python train.py --num_hidden_layers=12 --hidden_size=192 --num_attention_heads=2 --num_key_value_heads=2 --head_dim=96 --intermediate_size=768 --vocab_size=8192 --hidden_act="tanh_gelu" --norm="layernorm" --norm_place="pre" --norm_eps=1e-06 --positions="learned" --qk_norm=false --attn_scale=0.102 --bias="all" --tie_word_embeddings=true --parallel_block=false --init="trunc" --init_std_qkv=0.0361 --init_std_o=0.00737 --init_std_up=0.0361 --init_std_down=0.00737 --optimizer="soap_variant" --learning_rate=0.00493 --lr_mult_qkv=0.7 --beta1=0.95 --beta2=0.99 --lr_head=0.00671 --warmup_steps=200 --schedule="wsd" --decay_fraction=1.0 --decay_shape="linear" --final_lr_fraction=0.0 --batch_tokens=32768 --max_seq_len=256 --doc_mask=true --train_tokens=147300000 --max_steps=4496 --dataset="wikipedia_en"
Each number is 500 + 50 x the weight over its row's rms, rounded and kept within 0 to 999. Layers, rows and columns count from 0. Numbers have three digits each. The size before them is the row's rms in percent of the matrix's.

# layer 9 MLP up, 768x192, rms 0.134, rows 100-313, columns 64-127
092:398476461427614584499445490438519622516536423523458483512493593458517425451478466518521610587556514402452474484531516556530484432617488543450536497529575547463521358557561563443445489484582488
106:504511450413576600486417515389530494457502486556564475419475452420538443596505540596536543498521551479499534485574462546460556510524558423590492446467445470486580483498577484503490514506524545
100:555454550492518546507590600501415509445543551553457512506470523521571572485548433555489469451511496483453582529555468507511493519517534495545531487503529508440441545467490553490471525587403527
088:578493493450463398498442500439502489572524487495500484536550598507433487432492402458553402538578472558519595600636440495522510530525575539453498453483491512514513617514518565546568527522447470
098:466404500437481437561440513497505446554466528511528526477521418503584523490470519569510512461567530469426464576449505444451510442519560535564396522431503562518492512506508536455499614515613415
107:493504538377617459457494574379541505506537473525515444497595526447517529496520419446542468535506494523458574498505401440535440434457519401508471454501464506457481397534457461521537507473539492
094:474426488650507545523499557506498502561536498595488514416454463566547578503525450490439524447426565560540480508524459427418494540519469465529570516487476461529479513422502518519470503404598529
098:501477552478630506546498435519455510612475557486623535441444442472593492633510517565427495476558469442526374544424455582478487409483547497468504530519518537512523551466527417436481516446437454
099:574477609448513508508618468532557507486560475502411495405515540547540460510525526604557365538495482519499559597515440528464480563363487525491457555499543393501553498445537547553416482472606485
098:500552444478524544623524552483547389475518461534521521465556466529542521387488491571472515456546511442535519563476439447559436452531587369525466412477449459548467501497521518564411585488556394
107:498533455489509413532488467612561481482483549437534610498475523424502443441478454459463536416525497462539415508631446544450520455541521409519474487491474417543556481449429451587584654602546548
105:526579510521506542518546515547578516530535528557492512574511529448502516575481459567506486423443482510530506463546520419519493487469535519464518462496433485448430484457466434464531472488569519
104:372440408421616595598493520450546467540513523539504500480474591526472467433563431444337453532424513505433506533483416487492510458504452527459508529444492487512531524534412448508475556467554428
103:451408461520541414547534480536509514534480571626478501524508466499517498521516507494453487502429403440413544494472462527507528509474542482468451482496434542565481535433462583534544482639576506
102:480455582512552470519549494443559527545603374500475458509502427546500544535439597550632491497504436525549463518501445488514487457469464513635457511420474468491408458559532540538499471463513492
098:570484582507536486543437436503467467507424420552423460483519510422435563568546497511473438460425438482533496448477448495492547535568531444483441570579412441452521544484529465465452571428491480
104:533498543478405522567525523566507470466463546517616581540506532472513435506548445502500567496617468529472564483517531515468474515471497545528482575473442493526427416482560603466561496537462510
095:490460514613464450553561579542589579568501441475479464538516496412528522430475553505574501380556484526533380456406460449472447391499545475531532590482423602459525535475419500489506563495506487
098:437508562526553553518397474484521513581465561569574500535488483510536553538448558521482517494490469478510498463482477469455521415479514378505555637452544385510435482563516470523479485460579553
090:532605536474561503565465517543459505463517531512510544549556497385535506586543559454536510535464509522450539514457471451421522516538468522528549569494450430430487467493410492521574409503376447
089:515521529435539462465497473493452489428498396519509475462577461544501432464577505457482563554483536481571431540549495562519490517489462486503490441517552545533483555503513477484536473472486480
113:469486483468552552466463574428512559442524525492522553502539517409489508581481478472547448482526523511498566440433486459399453494494530484447600407479466553425501485492518512505536586510538553
100:449433585519507446478516403575467428478512574626534563537454516584567577446438511450383443477502450516513464497504437443509581387508520530480482548533452510534509540439503535524444444472509414
104:599461470514520504567526437496441452500478445505457432454494521478463478503501383538455522543496530521544409458527467517474333408477539462566574523517478527513595481566508487418541469483430538
092:552426626560542476550558400462526495459497486592498461445518482508440502514498578487443549487498530517525537464412481404506445542494543548522460595553478456513563568442572512461483521453522477
108:594458533612532495535502460571568480532451420496498484467551502454545475498479570540479435494453563515554531490546513616420519395573539464467506551437462477389525514651404560576550539495541545
108:451514570466526456490557572430444477471567510527459514416481460473471523493450383544523531463448527526450518493546559474475405473479512487540424551568428527487458577525478527538574558433455511
101:466539544473486453429423460540565503505581469527494546435571469561459436518444421526478506478449547486585439575507539580468552501433526453522443556445473554399516407579449539524509441473384421
129:593483515573465603552501472471560477494505492530497461539504572513486477505517421487518481510478504383472594542590473481575524452457512433519505521515523431445445487454418476395500610478493469
083:450535496524500527514535446548553503515546509580557509589472623503541541546518502623649409418502524491376491580485445480486424519428439516556463478554511510482473438459358482505466446524379509
096:516484541474611473506584559377514539500488542437561540560462399467475568525455418604479532464464400570486572465561492445528437466574466512533541468513457541497424536557502528521521537447468465
096:557548581431492432507365497410632481497506549516529500518571517406464477430512527580520427402451582476472529527516556525491501463530485465504540482516522513487546450469393545566556452518471495
097:433456431382504424521585546439455488464550475551455583428488601566504402496504477486524440516472433545558487593579525528544568495487480569528472576518474489456418531529452511514549513507497457
097:463455517434559516510534475493582448448529481558457435457590505564498510437569530493666562492589475559567528529506460504472555473507516502403469578556497473546483554453448537440531540501442520
102:540536479410475502495447552513492557398489481557561551492633575515470410516499458449476417481499460494475580528485398523505526492560529511512446427608523456531486528517399411430542504515471476
098:460485518425559517556533445562526496543570514544423420408589506443564578581435515550378526399524478574530507386527510636450405517425537497485498536495501486465530544521455502479557498499512615
100:475540577450612449500468500514485538482490548540456447446508396511476515513545527501469510522437508519521538492499551577533438421536482469462555517533513521464460570477474530481444476359539434
103:573460528450498575487462527596507515528367551456472506500500443451480465580443505389407490531509512512544523367506432438580488409492528541457528468554488540526463536467529491467504473506472567
100:498491495593500508565572477558524458526405553535402498478487533452567468499449518537530468492508487471491494496403493511651441514509526405542456416482499582503473493515486484472439456481486465
108:416463441479551483519492564438483473503456519521567539525502579498526493477514430483501514464433488512427583599524514502431529416565528488502443562385483450455462527522447516468429500465525505
098:481509438550474487491477490415471608548568505375561481520515590546538393530502562537528562499441515448539366524427514579563532609567515386561436517607485448517444498412551524548454591512467480
093:390519456492541478493411503528476488509550479514509523427558571419438411526485466461579626533527575578458554530580462550475599362503514502413459502567608467426510515465417513516529393555456439
098:454548524483533482472470384451365528531509490500470485472436518413459486532452464451530533469516520483484479566512496534504480485486454580493521447468471520512472411420521584526537546495400439
102:539482452414558485469496510498514493545474499549475529499574440462538544490494469493526580517477459448610562529621447437500432491536536473384489473451554446475602476457561585606537517425463464
100:464511502577483454518565481511482461415617573612515583514515431427517567483548586486516472513539524450486501529593502484500532483443517459514487497512571568574492493398443478467427467443495511
083:488487546531450457474527501465387540388472544476488479555556537511533416548500444500480600486517563547516408509436426559467432497545523528499520602531495535513497577505535563539546537464413470
101:521496463449411538524431421506572465462497469540458599495496481466514558456510530498514543562584518457527515505503515449488489416502562557486548543506491584522382532468542535506402449352448507
098:480462533497539435501543582476419496496462503554447479564441377468460448503520468494455531526608462579527489460465469492529434580485501504476536540484400459456397442585481478455503474484437457
105:431506481513485607582568511522511464527514399468448505555439471473524431444455452479414596519551524534387515490599450517537526545480526516466516542570434582557547388486505569532455543496449469
106:487444460417550497534585552529507548540596573439484485434538568490548510491447504596446482439416509533513469492535580576561461497543570508537522520508476461457573496430561487522484534446541434
103:502465499524488487476438504511492441500498497508603569534426497488520504492469472526527490409582489426472480459559448486508437496578477571593500568408556450452491499451522483434518484433488486
082:522591490520543525466526556468532453405532505435557529422542590456462491491522466530525521459514537462462507548446520491516511603564471433497497494562442490491419501536518614649505439516442459
099:558550456524531464557480480444506498465506550488534485448540506508407471506545442433505499460553447510491581526635539527416531515411522504491437444420505518553515501405573441447532537500588472
097:525556501452505399578521560539472506577450579508514505508531453581446480562443444504494543518449454436570450454525492523536502469482467416623418481419447521506474455476549489505571472587572505
095:602511500546492512488491494527561521461500538416492454490434549473476517514544431510457490474404522461536453479389491597562502618524535481523599535572508479532541573489577518462433490515449528
097:482489451627552495461493396467519469535461492574515549477535481541458541543418387486509441439541495545482513538525437506513590491507464544456488604353394535485473548551496543475420524490515527
089:413453408488461509546498525539420506461372516492530541467504524482515536607555506477426530482464440548520477447521422535506482537492479626556436536501529570474477458514527437480458451474498568
090:457530552456543537444449560405498533529493483588449486511492494526493502510532397507573485491599455429577492570536563603485504491406495558495463445495603532402497405549417597455550443507426395
097:389443431464479449504487523448426490489510454399535466522546448432500488546399506547530480463445624531547452475534516508508485460475574500569477490502544501481459450451522524511553476435484379
102:535484463518510431517464475544569468532425498481513490475550457548554500525469498450518479557522549412530448503520467450419472437472466619524455504533486477349444544495499511509426531554441439
109:523511501441495508544524485474496393544572493495449591413477459460568451426531408519599526502442464448475467578484411397472366429497521530470558511497487523597524462520538427539480570468462570
100:524433501455565542498471428484484508482559464543482462485472463543536497479520413518536495612484518418535471499562467560446540495406535456438570430533524529510524461510535558500565499435426575
092:549451461398556527481573528482540533537481499456522444535507429484577471553473474550525444453450494338524531562421548538536486446478502471485483433518507549518411467569556549416526444450539435
103:513555521489466431593475593516504546520543519499450569538496501446534514545571455469437513537411487561516515530540420526484563618470515514434567369457438539520378468500634506500458636456471472
099:484495465508510548494557477421443562468573572549403548450560593574582508476498463530480560428502471556519570464463493489474506507569581496515493571608484493453470413534488458518507461450506502
118:589497548487443495492488434464543497521478558511494515554550508438489513459442535559551497498445447445433535570553542458498470430508532540537503527497571401457415523501441489504490507557520420
096:496438557467492574544521567396440497471614561533435491432487474540496519431448494417477436505453579541539459474458525615487485491559566517548470576470475480484550462440462511560425449471537483
094:431486513544568514491482504470580487516507588558523483515472520549555430498507457614519418456508541400499525505539505460613491430492488503513343494494519498453510547551569574450452488539507481
097:451480456525534481498474471475597468453472472525575547481475463496503467500512549476511561456509523469461506523524485508518530486459456574410470530469502597596494535473444542547539494489454518
101:540512572501485513486510421435502477547471542533534457541530428514515411499566463572466397527431601576543505572451484483385457479559572475496421491472486487534524547488555567433505506509483500
101:482385527440469467525428415523499457514522468526506378522482467523553489535466463541449521479547551457563504482487489407554433437459477565498577417448528552479480515474473530478449535556493508
099:500458432517407557536478572629532469523517486486564467491518502479528544546507498525546487480531555576531589515459412550440410449467541461485535534508411456511423480493450450568545509454559463
097:493490574491543525486520446488497579517493509536433478503469464525567439427563508576549493453470485497433487524492455462446569502530551562485479480532482520386520593522551519550451497443501493
104:471520428500489521487437566467414522595528509455414486438537520499369461572520450474512510484546501398529491481567565527511478448431519445599454532592464521463483464476506517507551434458450536
100:509496449507570450534480450434450517506491506410505540547421441541564540604496416463539487453438547524509534434517474393484427466501473423534471492459537536455485509517500521506489545503491463
113:543417476476463536600435577548436503577353489571478454464573491570554559436521486563426522606498509472508546415524538442428503453419520559480513448442369522461457524498480434510562549427420445
104:501444407560504471444522524619503480494389501478421451510441530498531448534499486507487444397566445499513429477482573504408466515490539576488468548446531525560496542485495501416466474491587552
097:511474512556509407467548560481459506507462517494481446475498426532541506516578539529474488491463614430434451474520547412469493559519549443460511438480480513568495422492492507558411538552508434
100:539450527542505467492535490494511500495534454529618516557516500475503490511511572486512509419582608497562499466490480467449509486551564617519514448436469529497450475540427444516508476591464428
095:439458610571431555435531498480608606522632521542474610498494515436513433435509469486612519507484515541444506427549479553510520467383523467548430545461539454565475473548493517536627507479524464
089:469520493521584566509485495495463449551540501542501666499507515501397487559429486486487408452496534505533450506544505471495518509504503547454532544479436516479527555417511489408483434493483501
103:515469527439481511560511468461516458528588581552520505552515444551554528400425573433441543541532434484517562481493509554398383469404488515526597550513458546462464514520449445462439462516500633
098:501539510501605448475449457441468427601504447455554496491536509587441565532504450468471503503453504425414473518519446474648484450438524493531438474596557494464478513473534440464550521492403579
104:474536594485562416518496513427543469527484462559513571476637473386430478539509481507516563541516534534503459570473540605487401476541498492490481453487434545549570510461496523386376407489584544
092:514365499484553486589532356653581455528424480505560491412552510481482598547475547476519498422453588552430437485562518575547478501525517503481461528507514490515408509449388472561466484473429468
098:621508455564576544593493547560321544491442517583531585464589469507480507479579502553506435524462542480464459428488553525483392452539552465455410458400477496504432614492549551484535425528533546
098:474500551468512472569486519496504501498467540510559542468409515508534518442358576498460512507457518538492573571512534535490505416540461434566437479499506492434433511523525499553548478519448468
102:520524487523534490496527547433397440434557430610573515514563554581521489472538517553550533462449507496489503445476505425501439491509526483529604584492478563488610534561490400437543518484500461
104:434546484539454526509395487479488599485447493471530511525497482513540448518477463562489458478488474595436612506397524453480470457497512428488354443514403517463424485540515559492455575504463496
104:474459522485456425582641566517493447513515549472525524500517416498563457442578510492448546476556534514460501639483417488425512478473483452528425529497452542545461498526471482586498507569538494
101:610435425610450451533549429429559480477482423445572528587517527453440532526535486481565566487515492493553435516521395464473464551444480531443459588381458477499415576446444456522553436568506550
100:494506578454530543430550406464510546572505556587545534508540446559529541489491469417532426533490535556510490430548469444477547547508515515409476454453532560516487479548484410557526396436459444
101:500441452399553428528518474478522416531558454528463561541563543492521485492499567429499494576427488511494590509608550528601502601562527653464460533425430470596447569515452486544521524452523464
099:590482478561473541481554514531508579496503522506595529520565493509518462460482479573487468466418604507479574506503500530523510476533518480552403468603446371429459557550442538485554509566536448
102:526450512506422431508494516493425646511529507580529357439542477583562460534460515530475416491610533509526420509517416515516488468557449532484546571516423549532512507537440464491557398422429483
097:475423509519624464450493452452403582555573535479448458496539448537549565509473518579498443485474510500418548494543481564458522490542494497570490513506576479437393515551456509502381556517473535
101:515498549544461600527566484513553519546439522569471453518586487467448491492553448516447405546504520441469500480490584467487470473495566461453471605505394523534550555548448466486597554558504491
100:497448436466580451444450417473447493379480536476525491480549514439518500445510578478581475548477476411566468582527576497506566533453510455403333440621535536576519534414511512438444504505456518
098:502548522468555486463539503510581461464507457501454532489539393545511498576461391523429445513501552512507538488439524538392503533499573566444628524423512445527565530485537573498509428515476460
096:493557556559542455456466594469557470510551457558618524506601469591431497565539488554401496487436507447583504521448537396589554445591526416382495490556497549392509445519478551433478466420480508
094:606405549570517451534553445498459475563475426578518575514442522474450541494553471523556570435487535592537536488433577507451496453515547467439499569488444543497459526421399523515582531457539517
105:500445464556522472487481535516533586519571553527601474446506406487525498543371566451435442476503542427436488470603478631526524458527565462605449529515443529515515531533555462568582491416551447
106:520478554467534615531474423495495462434554512590485549498428456463495459456537512526448422486453527495463463566468585543549497489560507580443498535454481583492530514497469526467529536497561476
106:582498431492610449547501506394555495472476511470591478504522392475548617508487545594515517598574436440508486522547477491557562486505552523422553490474460506483454574480570580526529508455551404
099:506502463595582470446439468384490426452462469500562513480503393524569536515570561441546486476442431485565568559556432586531504503574565502503592458509473592454526523458504507542437434480563454
106:396481519546604530537469461539441447507493471566503581536572500462482469424492433482529569445428470507485550555482506500624488472510597489472543483466466425485523618425417495472531482540573497
089:510536554384485505503516464473588497489472499521474478468495502597505449453397483554582446408453554510467530413544573420484533463462482455482472570402522497513552526482405476402504460537504445
102:511458518466559541508506475558464583517434446500478583444525541519471538519511488580495526479441483591422559493486512508490553530581550469413420574469520494476586695483554464565533493544604497
095:456519482505577491518490487493506516464431598589419515524563506398418538526460468567458555465484548479461497511498471534501501432485440500471515509514484545569457504514503538503468432463440512
112:534527513508478477601516501457511452404426468436552477577517416497571559532564505555587492434492573462492519471552505513498659504496499558491492498459553517409532513525513476414553617540497570
105:453542583506524561508502591358456559565513549473500468529494442474521453471498479563477547504536500551441444403583485506531509478521521494427506420483415562319529526535451532484511522548532546
097:550543518430462459495488578533518508588581489506509435431458525500452504433437521543548549422520484462432524507514512450478608442495525456514462505544419537566485517497605537527520502484528485
096:514440467565489510545495533474527499530509551471476448445534450604608576524538560488487521525548445499440605506422476569539513459486541485461511502597528439572510525400527479518523502506457509
087:561490563506443461483576400422500443526509538499441533450593491483543516534529481537494399426432637498573490537478464498560449517507488496497483602552441529458422558490473457495463480485489492
093:478474524419602478550511529483432428596502499529471556523484507455529506437491434485476515540503452472448464541489461492476494441502462366546543450627544538432504521502405475437487529456478432
112:524471546491458533521509412514548526448456494529413392448518568412421474500437504492530468525483510445628541566526460457423535539579531557472518525474453585447461488367465521535494496503481387
098:587569488458537493603469424506463492482532515548514612503559487572533506496405532471432406510535535479501435564557537528556597483485570507539419465556399550482526582453464560510534475510464451
102:557442556518533564480527475481473490477471476490526523591471506506581488451499433538507472569490497516518518493483497496559436484491537506437596506502466429483439578508513432465604435537507536
117:491505560511541427573423552530493559517512442457372523438517553491505447484524564475468411515506479532471469425453491465517523469529527486529532466543533558525452479494593592555525478552439475
105:476406513580479478553525551446478406540586525594546533520570531564527501493398623554531439505526535494455512447549454524478404540563460456505537486525576522439447545528537538469550472509516532
096:440496608518581377524495441545489546399511420471563616532420497490416532417496473534460535478511521434531602514510507460539548455527486547563507467476519451584430518498561540571468621532518502
104:435600524562564486536447534520505483503468576504456523488558490521485490453399393488446470521435462530483442545599472446510490502505458560512551501497422626521466515482507491500516478472551460
096:511538476482523444562435479481497462425412537432503534499552480547594597453492535495563605462442492584537415501530433562417508439464475411530468503538543478418393495552463551453466549598522523
110:525512536418491507512526500455458458468551476605553450543577574414652521561524414530588505587580528467535508515614517488474482453479471572438432512406486534454519462511517437576528506411495440
097:499586413473504474474593532461490548579497471605484538476542447470505488547533510500463571539515429420470509463517523478535507540448530603574459508488581511487444545417519541557500482538428513
102:418379541538532479449603459483582462499467477552447373486507545441566487480411511574529423507541547446462488483556587540496503514589493550562548551436472519451450554519517577567460510437432605
081:584578528433558507467595430482476549483494585525538474460552548476511457593512504592522537456469549511528538541464592560548517520564547569593520547520401529413596532440488522563480512552524510
093:517527539465423536547425521536604531502543482480448486526492462455538513506414582476595444546470402540502524509474450480457557523593429482430434533397443582482454465561436459518468461496650428
103:487454444535524476505523504465570465351517486461528518418568517567424521522529549540463493617490458505608522475506525510529439546567572528443592500637431567466441476540496498552545520512522448
099:521657460461413487607513535487453510562561448495621431408541548474466561524500500445507486528428543490537552488606471465551486456604514509466493530479425445495479549448447489523547570452472445
094:517456509479614448469495481471439489408431552423488606553553552440420562458447500529446463436500535470485467506525522541534547519506485530525506534492486445489453508435490418448441545526539467
094:480546531534471490440464443510474491506502478499480415535431431522627547443508474564438437493427442545519531509528408509457488402485540470450597516414451502538512523454462467531552513500534470
108:460453441572545352553594530527492520531466593496538548506452573481581585383422578540533573431485523579412436507553549509496557498510537568540478578495511612497403466502516563486506475465564516
090:401588465475508464553418471454540543423481404499566494479504397492512483586501515523499554468519496363596460476549454509478410575453479433516494505399494487564496484511556479563528563467494589
109:583497492401551484529366493384577454435500520502408419487422537531499512414556620574460433424417525452479482483473512497461516583577561531543547452536513535574560454580414503504556450548522467
104:459562392569482510530416557541489445487495559593555453574418472484582503496480472419535527594535430524447495461471500477591473488477422544482530530484564510434516521586443472370553476483520510
101:585496637541580483520452450437568505439529556521589442511617530524497476474420466618506433446562426527524562543480521582500505483499497581512354505522502557473453517533409498485449393497588467
102:528545485482524528528447584464493459543492490601574447575546516548489501475535462610417482511502350460474493565447508483578537514447524556575504462526384456466506572471492538328517385456529485
098:485496575451516431551469499453421519384476481568580551462384583545530538508425488378437489496557489487486475536493470471509487438418455548489414582429539664479532456528487514508514476464498534
113:534452526559475440468500474559583499528581609529422500529535541485531446488415485480520415497508407502507475517444492494514536571516493408518400615503518531428474516491493557561472421484569564
095:415574525521500490540449596537500545376567461582539438528553413451410515537509510447506433518498575465465506570476534484604521472469520420442556532462471541535449513576406534470524484489504522
099:491522541492485491522540531573507448459558511528413482513442417600455517467630580480483544430537496538580468555496557588478445467504550516422467457511453489512509527499441496413519416516471438
109:552471480592562585574453440488417494484441494450577559491475519489442470549507464513472503497535513417537538554493382562447563507479511528500523492490486528473404468517408501390447609495570440
099:486479462473439433534544446495591492463528523439489428471491476588501636513506431510532446564580405407468494504550466590512422527573425471483526481498502488470471423458508495442416457545484435
101:429488457577436403505613507414407467476508521482488534508539520464574528513444381479475478519515450538516555524481469429499458543507529500434535563523405592508453499465447451549619508407535418
097:464509560450597437527480461602514499595505598462588458517576455513479481528489514535542478509526550593417498468529531529540588453487509551510474531495455516626450435479603487446524551535585467
100:572483481530547452546486509496556507500448503457492549489434407548492467455423446556507552473487483537554463446626521546405553558503486591578523567464440456482485464553471557498523551424483468
092:499435472496533488491465462454558526563471489418482404544503407557478482432555481476478516474495548450455414480493559506529470548474604503511525496450528607552449464516438521588471544604445541
087:477411441484467564551389482437516500450523554554420486489510458547521538428461514482504422483560521545478565573530569500555499457536524492431516447403521497492511506516401491474516539512473515
097:425526577473526421452458483522515527495493585427516497556473596508690481475544495509488448477487497467406506448533493525479484486503466508569504522499545531476395418521469488539477576591491467
092:490438521447492483474525547498418443444534498543553499465537600427523528433502471447500492560522536510505558570493576519462422550532532527500501460568548649450390485475547509433498453640519463
098:458515634482560462493541500494540538498407491565511559543542514440444510531397503501573499470472509526525385492471512448495502474516444475497516543428420528444438593504412503442603484427418466
097:502520444494516564589455533448443428538470476477434499497485494499448488508549424410435482464486449495483551542519487534544662605434476477519479529457487520459491376431546522395466485441539441
099:595545491537525417558560496473494555509509488534541524508486426458560549432524441501514520497419558449475557428515535422550437493540506462505604403456505550450479552524519518410441519459430438
092:490459425450559430536585530486494510387558451473600611417443475440508477530501476578491524533520392515349604527572418491530554388523538507462530558552570479511492421454478472510477453469497510
099:453564505455490581488438423463524397468523496576565475452572607510450463476453463454485566426602482542434503482546512523507395397456399466583509501426490514482503483549546567520512333607538503
100:500564501491469508517461532499634469518567409507403479473560554607408405487460551445457473505376444487524476496513433511507529468527518450476531458488422528569539562633407512455517438558568477
098:550492557489453542491593489544556477433511535594638457447429481510537465568486530444517466487371484599413498441543505427493437499561477539453645454556448483549437526559526441595486529450505443
094:466444448517497489485486470506571546457627590405466477507591427566549450512453540519544430495494462498431512409564522555440580502491495530496613495662466425530503469506511480501435384528462541
110:478575583541630521505489511401458506452504496598509492495507506549462412571531432462560480488487542548500487582503510624507471369430539537552486475491541430476415486490506592467538486348521519
095:469502487475470460500544497452528571552520466517449514573559516389522475424509476493534548493487486486451504531504529550452516418528493436441485571578522502567602509467611365478401464609519445
097:526455565548438475514578455512505480500515570556492574409481516467607479465534407516470522541580463533465442445541554587404484455598516564447482480566535424585417519498419447528544550474473433
110:408534571528400459542452439528404494557582531577539467480522375505497569537432541493492490512579490538531514575476490367516421473534537473502497571482467587648444532568497523500469555429534479
098:441463524483513485587499520436497476463549551551493449485524571516417528452551437510551519451559506436529440456549401532477395466563482520520504479542583463543552504488574552533470500389420480
094:472503552477475546547515613423539427577433470616499561450428599446494512499475403491526463416466474459491459463544499495616486504584496458538434540457474486535605463462455511574589517533510523
093:421539460401459495538478503515551548450563487475458515423517499568565557457501533597542442487504432485545532503443434496428493449546547426419621472445447507455501587544420528439476480468573478
100:440593522529494392561526509577472526379548529511401579504477528609484485481485424512454580505517484538467563438492459520516501414526466594539537464489424517481506500600483511503526472471518519
105:463523631437529458500559475523588536539589485540513487493480465521468549514419494492501495494570500462560429420558551487482480509567454477476533497522466467479409513512569495551558416496429433
092:446571526520486436521493512470475515527488469408462494484531497456500444509448426482524520495469482480509527559545419545550556424401461495606547526518502525575491503479500512438455448484521519
100:492566669502503559521462459505545581544523567552547478529579588469483505440491441509549526506539452432443412495498481467590467472466505526496506528418454470444493465501499465561408486500519593
098:495519434539513434529423501547526476551474553572514471559493512495508494492459484581489532493541594559470515542520419475416417490547430495580468587433547419420479495579481517435458385499472438
103:423549542601447535592396509485512461461488459570468443501451454545566589523497470456455516482525526509434455478519532541509478462489491502485527566507397566487547418554503501470472485531480444
107:532452514476524520490414448484407408514495466563461551489527504410519514538418407459560457417549511500473461516516426444519507432562539458570575522405475520565469559495560462507450603465476436
101:458491497484533584544543470513504391478478570457535529531508423480467535483620398523519531450497530387498490487406487403573520394520477456488543438453499559558546485520535496552500463492476509
096:376567501518500524444476615603452478443481529598529505449490556451535474581541425552487510479495470471528576415429423511588530451582497424454517570483477530440463408539451429494515450495551490
103:551538502429476442530408502524445528498446528493494449463437550446477545426505480553521477504525536504490499423433568486540543549478545561562478481601413490467397482484470612598504509436540475
095:528436461451505513545502520450476571546499425503498508537547524613506469495532557524565520399550540449515432512436380460524503504484543592404500607458486487495545434497468480457488500471469461
099:577453547531522427433570514456511451557503545494555466467626460460417502610459489553415389498559395445402529511563521439476518490427485474488507511508484480371505570486507479447504564445457428
098:417427488521535498494434505431529518527600542435601465540426490519519559428514592472552440482576525532499488422577545533545431437455453531534475516578478540527438390574559471415501432524563484
096:596490568545470481527557517502558484526551455525538508533607518417494537510397535579538507518560470418533466434531526581501492452487491369471594534461455457573474461492411534523585535538511440
108:568444597546482518475500507464514530464451478404511480518556519566593434493479551548489478481526572488469475421546521496428412490532512516539541450457479400471484471490483467535414537456545538
102:455544543460473544433527410499527493550444436540524523610447463471525491467573523486547416485513480521470509536551447543590408432529579427575459460501482421580566565517423564460442446485467563
101:428502512412466531512521471487443548604479471478565461475524551485481462441482419669483480491434436518551532452500400504520517410528429539545556577468437564406467476576418481473600480512520513
106:539528497540531465539565448535586534572466590553432545530431480436510490456504413451457546547509412457532456510521577532418536521539558483527514436522539464456425485499553367534618503399467442
105:505442502461518494444527513472505519406479600531527511560538429537399417483476575411528497474424482467502425475517478496428514440489552448594524546539517512487473529500514465596532530569550441
097:355514615394589497512529489562524525518472543563585505501419473507489483531427494547544583425535457436365433546621534464520420460466474570531470508454565464487421449561554532533518412589547508
111:402567533522521489433467596490500466533595420545455466405532525507495419516496457540519487491654537524497422541545478520475541403513543441468425494533500438438561565518432451516435543558426423
101:469477468528521529495461464477517523495547549444563393503472420473498446435461453568441446465618512509448513461554524516556552562543482547549499392453450516489470421509520562496389489479529516
103:493507542557473492478448607532439505577461594499421493529530542554600512488476475468495452410545561476457452459559448505438481427536523501448496506444476526473378498533469571513545463494460438
080:502453473444507544524544523517494465459514504513542453419563454483449542547538491525501533523477504517473523588525478531566582473475515542571484467499538485460484391582539633528495482517494352
096:485419490464552471488507544535530524581519550482456500557632524542557470446487508503471504530518473512534551450556481496516486504528454406533483518577472428534421568457555634480519488537412551
092:391487536501455546506448528515496455521554555541543534502488435556537475410444474520513537593512563475477469460484525473562546455516476500517490482475530481461461557504462441463469526479517489
108:502437543546545513476448495538624558523519569491434512518538514576490508453444461513492488470408452482556431529537476508441468517544562497487465539458483579444521500503481528530445518508541519
100:486539561578594488451494555541444511469481564563468414575518479533537342575576508493502432488491552474516581528565520447529490416433550469474520599510527437506528453503476505573451510548470538
093:559565472408487471504451428526463507559576584425604451484589515483535435571444439446454497507476475423460492488561505400578471568542548546525475491580526463475460482415434442522540463452535507
106:462528477490539590476530417490478466503482537504593463533496578491567476471400488514414467491511508474434530481522490479624383451478461578562584552483477535489458525537464458540519446583436475
115:528556627416552494557484513478577406552539480498493506534576549573490539470536526508414430577526504514385456475591448492429494465553527533395520486585461473492532569562499564493491454483446439
099:463570564485594504547581526536551504486454516521508528491464633536507530360476521543416382479510441582532517413579555541571461486455529456510593508508582544558463602513493402540512531488559491
101:425442419558481442471457532559474508489503574538504359494519487488529542495470462457460546449477476537505533421528522618521515488471555441513614484533520557424457501493363491553540528460607450
098:499454614466511458435548510454565548520498493435459500449473441559549496485421491511482450629482530459457572536525362585471433373437507527496531542507526522586475511565585564520530404462563421
099:573452471527519430484466379484454525427524546478486556553473549381502552471494449537497465532498468392431518432568596515372532590538523421485508544554463518552460413496535394403490491509479554
100:501474583498568523557496485541634520472554488442561555560472343507505517575465615548348451468539486404558516585539461431486517445565520502553527497477541458490453524493488552445492421551628484
093:409469403546467495519607496532588493585494535532508494488546502514530483504490549508531599451510508508420461432381499535484443492530542538527591467492385512598583539492460480454482461442555561
099:429476477507487445502493480527565448493556449595482557477494448497589552517468526416549417479479496484531456460485460374580487421546484505425479503493443488510614464621490484457546504441484471
089:471483597571532518558507456577550500469518518525504565575454522484505418592546515468429441491541498573573566432556567615482442465449515504485493540496433419477586449526482463491523517559505493
103:582581472484555459547528430410507505550530404455503479601605581581581517520493513474459491491490439463545478627466516492425400536448530553419451551516530457443427520440522541470524431433450497
101:511441490513474476504566556540449552481495455528510497535467589441497422584496520529518571507535525494414521424522383390463462474459612647429442456516435517462456449441503601483566529547580514
104:447545546533439456578549595380545444507423463547616583440536567387430502561491469509480544457599451456474538442411475563423426496496472534437493491454452527539422477492581550527490505541447541
104:483433536490563512481421436557443444474566559517425545558433533468527511533463553479502589452477449458523612475529552520458457504534488386495507567596461530444504490561576509413488440462495426
097:389513384520533513602453512537510569511499534582407535519561335482520433446465488546564438547544572482408524491523479489548526471538488522430367524495524515499610471398556565411460606559516496
106:458555455521559439486526484495495453495482455467502604417523572511426534580478548578502501497428518466451477472555418408511516486474563488532449461457470611443416533582433514528502496478487459
098:465479504522474512566536576536513427502580542579533461513584539425484536473488486514499431369507438513498575453555494511516573367578423604540522465489467504466486545619457526509478403479446434
101:495451471565520515568567544511487534503495564567604480453382493528458428526543507511396531432541498553499500514487575495589431439462563433486485461497610528547509625524552534436575443511538405
105:492476637553529539393539399495471503499537464558547520468648526441496537488547551550495524508464451553490446575502421451501521462504440562530543586591462546466480545540478501501542546555502475